Each number is 128 + 32 x the weight over the matrix's rms, rounded and kept within 0 to 255. Layers, rows and columns count from 0. Numbers have three digits each.

# up: layer 8 MLP up, 256x64, rms 0.166, rows 206-252, columns 0-63
# down: layer 8 MLP down (transposed), 256x64, rms 0.232, rows 206-251, columns 0-63
up206:115116093177114074172108227091081162130138081105098116079119107165215152118132127117148174080116073145180139151141110091048142158104163140164055159139074185144104116112113174140149142127149129
down206:154038153092088122180150082118163134105120163160113068087183140118093144152128107111131112192126130121140194097103063146147126098084185129081148153157130147111177176099096100100102167169156115
up207:138127126132120126133128129132131125132126128131128126128129129133135134128121126122120126133132127127129128125125128130136125129135122126124131116129129129130122129135133134130133122113127122
down207:119128133124133128126131129125125127125134133125131122126128129120121121132134133130131133125128129133129118133131132123120123122123138126130132136123135127125131122121130117132127128140123135
up208:054214095071173145119106023190123075173098105107133166144174169175116133118108181154121079148130132157246147125172174082176136101091173071102122196060077122110102198117057021098137121125194164
down208:204092217161080180076133196162114112056130068131117161177166158066162046150174155103092130112169086105063137124108038109119148072141074106163099120189173207094191092075172132145158113167174073
up209:069069114101139114161118115128074197133178094091165120015098081182120130205104171064096104128179121164076123115080143120197129102139131118117176130086069173143143204148147226125144158180088098
down209:061113168101148131181153148111112092111139058191146119231191168115099113112105112158126116157182082148137122068128110144097043217161149112123107181195092055112066127128102101067213175119121133
up210:171065119117137141158055113137095151137089099190198102134108234161158115130155150122109137118164134134113178115141086133113137146180082085071101109127122167078140098119120087185184147114088116
down210:081207088131137083116171095132217129104126117164128116117094057124112095103135105095146117108105122112196117120114154198198136095152136124166151181152101102112159155091137115099126077144121174
up211:118129126134122134121128134114138132120132122132124124131131139127120127131142121115133146123126143149127115125122128136124122131113114123134122141124121128129128118124131116124133131149132134
down211:144122124129125121127128128140126119135115133121122135130129119132133131115123135155123113131133119111128142127132125118140132128135143132121134124126132121124125135134124132133121123117126123
up212:171102176177125105118153099087137132144062149120182177131110150174161070085145132147135094154101090070105102146147116088113164127173162143131171111126094133115095085110146120132164168132068157
down212:106170064112137183108118133134117110124165105198180101114169160135149120110159121112098163113128145166139168132157162138074118166084102103121088118100157183146162127104125101099100083107151117
up213:055117144143158107167135139142126058158112088151116143135115141132110085143135127147132099154119084120115100162107138152123131131142136150129174143112099127144152118101137139133117130169117123
down213:168122142135100124086126163107131144103148088109102136181110117126130136125108110112132159142142156131157115128172109111142129091144129106103120118181143134119130146140147110083134138119112128
up214:131111123147088118131109100098151141146141166136114141128135143173114122137135100111090152128122126151121115160129132164126127122128125121121103119094072144129158146109124141189148103132122115
down214:136125133107131115129162186169122097140127121119131119121134109111130136099106125161141130160134115088135152096116162084135111149098148140118181131154171090131091131120134112106114141136124124
up215:109106185114196139154156195106097146096251171134106090119146116113176123124113105096060130162173088164088126106085131146094182156074075105179089120050149184086125142098136143111132126222116026
down215:141113129174154201118145085120091165081092175123142156190106094064150099077176121076120088151129039118133057079163194128041155114180116055144173124137128157170121105103135132126201116170158190
up216:059178130067122174115100108151184146118154077072136153117191181123133118107126150099090126183080152193189135134132151179093092127112036139212193071089110116080107188099126108164140096108125139
down216:190082154156105207106203131130096138113129114120133212210145111094094119150136102161141117075144094078104140122140154159165066152103220129068106089121103089121170126154121041092092140154168118
up217:101154099137159128178087161167123099126112144044170171100141086123211189054111122101102178125173076139094131109140127145143108169114111099217080089170121142116089121157121196153138112097100112
down217:129092164151111099082154092094149144128185141134128117116104213135020127100097129207190091125093191117160197183135100136114128093188124099099169128077123140088117087099122134162115139122181086
up218:127152116167097176157114115125117073123126127055124153090090116145155170130161176120118113108147133146117100124140117104126152138104096154098128177099124135136063159162124179133121102124128153
down218:190112160088137135112124174115143170132198109106129120152173174144042075091116104107153100166144113109140134098156119078130119146132130169112137108185097099124133123075123088147136131134159116
up219:109146140124122136181052157156142107160133134135148140159057129031177169034106172163136146125232125105048144071027115155096101142174104108104165162151094080114157117188116236133148102111077153
down219:163020132005107219147193115196064080120108208067111126159160143151161111094165147171125141160152154099250172117112128153112155122114101134107124249099075104122077008084129105109156105173142093
up220:135121135122129126128109121125135127129113135128141132128118123140152132106121142148128115147135091111131128134135114123144136126147138123123149117139155117136114131130121131136117129114117112
down220:129134138142132126135135122126142141135134115125127114122133133119111115142128126110122131124132154138131116131124160122114116118121125140129125132123112149116135127127138115131137110135136122
up221:123129126132130127129123126119131126128132125130119130122129134128125129131133126122129139120128129134127129133128129136125123130129124125128128127123118134130123125132122130134129124125129124
down221:130128132120121126128131135134120128132125132123133126129129124131126130125128130131127126133126129123135123127125127117129126123122135129124126135139141118125125127126132126124129127134124133
up222:175075099136160190148086078093114205153134140194096085119063108116112138110133116089062120111107211141129133169083128178163167079156138093094166120087100148199171095104112130182144077162085141
down222:135134128112127087136122191202133107094096069104140109077149148135203155061099164152129183127113035166147117150170103117154073110107072157112161179127176063113110171186087091096188222140119092
up223:138090139147122180142148131131125108150142131107022093186110129177144095109129068097146194129170106123146105082127151083080114135159146129114118107120164152128155103152147194123150114158071066
down223:111104108173150083128170108120120127140091159173125135028188119061146088135161147113152142116174112156091137169112145188089175139138113185086130070108130175115112129103099138146100118104141109
up224:131086114154148131115146153174101171087106138145030147152204115097098148163118131143128139191167181074112140117088131171075117153089184151102090174103160221073059076091087147131153119124129118
down224:108131072107097144177101152071067078127136146166148121051157131136141073092144077100154121090132122096161172208120112147161164138028146216143134130180177143174124068123170162033152129158199109
up225:119137104073055204122082041168168193175155143089128140188114165133153113173067114191117127209130135157163071045139128119169088109115137115165150123131105126144120112121101096050129079200149134
down225:138124130161115115160169218132066062097110062166198094156174077106118119000209156064149167052121115067153139166138110142134211157182070149050109121085158172136152184152080125109175148088172090
up226:078206060193088126138154115069199089102146136126078110168104169246084153108116151144159126116112134101147077062078084187134164170175159113088181121148107092073153135108063132166121173140121140
down226:060140115105110123075106105111131141171129137167105139153115091109143149133056187136108144140118114152162060149125154167157122103095153194203124191145131098150127153136161163101088166138078005
up227:104129132113147170118104064117115105133129174130150115112154223125144089142169136133136113171121097154127134109056093119207123051115091178173126195115112121129117113172115101127143125159117084
down227:148102107173108112136110162152139179150120086125082170137117020165136155170108093125081123106128087080121188155172133134130149183142167093095136104140071135137176129088136166108096150097167126
up228:151099127151159147190156045112154121154176138136091137124142111131088101093102141135164076139115059144073054114113194135108126097177169192096130161107090127157122104136093109140163088218107146
down228:147072159139166096120154096105179141117064208130116111144182165110131131120129069157113131064132121111161181141197083162130130130101147101106124117109122095093059154140192121108114163064101129
up229:128127125130125126134130131127127128131130127129124130134130134132123126132128123122124130128128132130130122130127131133125126131125122130131121131126126128131128128126128128130134125125126128
down229:130126130128125126122129132131129124128124129129128129124127120122129130124127131134133128127129123128129132126127125124132128126130135123124136128129132127127126124131128126131125129132128129
up230:139108155129136089081140149125140158116141096175133111141131101118131072151141162127149174118118133141143096201144148134145132144095130113104123107115117115094087136096156093150155144128113123
down230:134142138099155122154123113116091095165170167133120095149148121148139157099071136145099101155159181103115153102109136142136133134119151141184118137103125139157090092122101122116111087104154121
up231:097124135122132129158066108175130100126125129142131145083131152142138124107121186072101112216094121134094111160114160223132135144146125146144164111122116151146107131123126185078155060056107131
down231:129133139121128059124168143095122137122141163105168101152153145115125098152114063160187200048160102138102166089123108109122105125094149101123135094138103080159201107103156084142121162167124143
up232:093074151169137087115092152104078180142109125177131121156158184098222138133145079116104145146087112102112094076201128161145119166133096178126094130131110111111073134142071082157186152114151185
down232:137150137138131173179098125118136067100153104077119142166140119201098145206143074021061103120155088138097118128121120158162147153114146100196071130092146160145154103029166209177103086162078117
up233:162062161126167076120147133192112167157105104162165148118172094103140158145132151153117075158069104083117138179159078104104175176109135146122092129144062064128119153088133119120163160155122073
down233:114143106085138109107123093104140063103156173125115079096146158157154093084159176112128113121160140131193126103170174167145136106172086177148125119113118156127158162168118167112058065088127108
up234:122070130192118142136153143085168042085129069168138098070064138149192128155126156122150107180101123136033101123121157126102128072164189155137211050059151173169060095107113186190138159137126175
down234:207108114153082128051085142159193174150143091117240078160108074143134107106154128163149092096116133146111148115203151076140098207095099123136115077153109087116152054144171101146095107159148119
up235:135129129132122136122130126129133125126125124128130127126124124129129129127133131126121128134127127129129124127124130125133129130131129127122132121128127125125128129129133122128127127134134128
down235:127123127123135119135127125124123130129135135126126126129132131129125127129129127132132126120130126131123132128131129130123129126126125130135128128128129133126129131120129130128125128125126127
up236:156182130138059109132184157116156155121117071139124072057096077130215183110088084093127187128165159112108139085178156094165118142138140098210154121124132178103064151137138142145099099100077141
down236:153108135104139124138098136099086084142161186177147108219132159136075126115159116167117048116143112149165128136098061114137215157117134105104113158118137079148153071071109101104137180148138135
up237:094137130105150131151106134121125178141178080165134104090160180139129160129129113147160159102144148112100120121159175137113073067110154114154149111079089195123128122113109086168176113080104096
down237:131117124114130126105142121137154121126096131067093146177121091159105127117154117129119108132098125190152133122154112142170165130090096162093114173178162098149129115139148091102085119162110153
up238:133133166116120109139143113161142154124148101119141105138176165138140103162117112112143124138136139101110079118149103110118090134117181117114159079100117155144125120126088111131138159155130109
down238:088138123096156142123132134117127119138127162109134128070129111108093128125129119144135147135103151187123139184101157136135134137119063120165116157135119141128122084113177141115119132125113145
up239:135123129131126125130127129123124133129133130123125132133129121131134130124129130132128133127123127126130131133135123127126130131126132126130121126131129121124128125127121128126125129129125128
down239:123131124126131126131124126135133127128123124133131124123126128132124125132130126127130121132131123128133128123119131129131125123130125133130134132134128134126129131128132131124130124125128131
up240:053115125158113116130140143164172138125139090124127155121161159078153088138156134125124118101109166154097150136095082107154116125107170093185168126147172184122103112087120096153088102185089125
down240:131128120116172095138099124162131148081101155114163164135066104176109127104110096113157138128144095125089158092092122120103112108138089169106136142170119110136174150122182139110155159152137120
up241:135048140127204162183125135101134155208124105069125150158140144074135100111148083166148093127118063121071105161107124107106182087100137130165122138122090083114098161088088193145136196203147178
down241:151154156130070105122141158132137141134139133169022141116129173214132083151115149131073148060094154078140155131142094102141029046146098073166108158177133186124176155150109083115157183119138113
up242:114119143116170047159108086146177158090152186100101126210120160182114097105124174116143170173136092046121091123124123107144134127140163143115105081069117103108112159159117125149089154161113151
down242:185130100131079153179101097086130135087109142140106096125119173102061190119127131137120139165128092127150106157181128120141182096104094071144115107151185145160182080038155128053152170139166158
up243:125181133157149086109123097144163142087138138089079177066091108131104113180085137082181115114122139205139118110171171136150141086102108125146172105155120146109105137182141182123049173107106120
down243:180043149126133121174133166144066119141145138165099140110139127131174149050108102098045107149104105124146129139095124133137146137134144165137142150088117131110151121119127087135240128139141107
up244:120182090158082152164113096184124110155152059127127147164091118133159155108081100000144135144145134170093180085098098106113160063109135160167200133173087122139115139208129096112119095105141194
down244:138017166128139104088133134114162105152048174119169215096137052124123023132207056224138052069162103142191138111168130179174168213097084132099120048123169078171145136047161099150126135165122118
up245:071153134156158141114095100110158181065201098136105119065155119125208150214132147122156204121155131148110181112160149012122119114092116103125049086143076129115095123142155116154114120133167119
down245:135131123147099101067133151191073120125089059106132159195058138120120100119102191126123055128051138115165123111179134222126130126156177124122171123203164120137168157101116096080104098145128178
up246:096144090147133143225159125089032088126144144142079129241143195147176118133185086154081115158152054151112123180095093085157182183151113081144026110048104039150148181092134163140190109092164084
down246:092144078075113045130064065157124081138148084205118203113133203144091074154246157105135100122212101141110094086113125094125125093147116198106073085172047229138209162178146176158067104099133182
up247:098132177128122151072146095097176139069135095080125128049100123128115232105185160113121109102075088202077125115080152139192186153131165119152169172125108099125146161108111090150098106170126136
down247:165095084156118072165135138169160162174085091077138092125143144107119103051150123092150100152103200060158158131153147176140123092149115120165150075190150140184114062136101114070099109116136156
up248:097147145190158093159157118127128140120122141105119139124095090109060145136115149165148114136117174147100071076121087146092162108130146121137165169108092141107167099132137124126170104155101140
down248:194147112133088135137159138127125129105126126115105140145134133136131105165145140131129116140141100178136189121128137095160174141109086121129086082148117104158119172063107147102137168114106068
up249:152100107121084124139128145119140143141149142120124126118147141140176137132132147087092131129161137138128126132131176111133101113149097111111112110120115147110097146127132145130159107110127121
down249:095142142117138114116127130141147121102132129095148136147129119110104117131107129156172149140114130133126127109126087121134116134113165126142150157127164112147131113096142105133106127137133109
up250:134139137154110169104111147102125127121133097096131150174127151105112120107160150140126163099150142134146134106107142088157102138170122073102142094122145154152097104131133095147102145119155113
down250:151131153112122115161131120138107159128137130105103107111102101162106128141154107144157090118147144140100118141117150128091108127134123151129129166144140105073125129111131167142146107117118163
up251:145080174156119149138105161121188105086103134113149163104093140095133097103096155127124141160124145166134078159128123188133137115202118103152171138168126200094055085097106108147112080158041154
down251:099171133089129115068085145151163119165141112159128083073150090173161159148188149127127111144142109075101141086158143092140140170108094135109070118127112063150185146124105138122072131223179147
up252:054218094100177118138193177165100139068136114150174125128159113098059107168128110078166114126182041064131170059141161061152096184144187061135157129077130111110148112127097120147158158181135148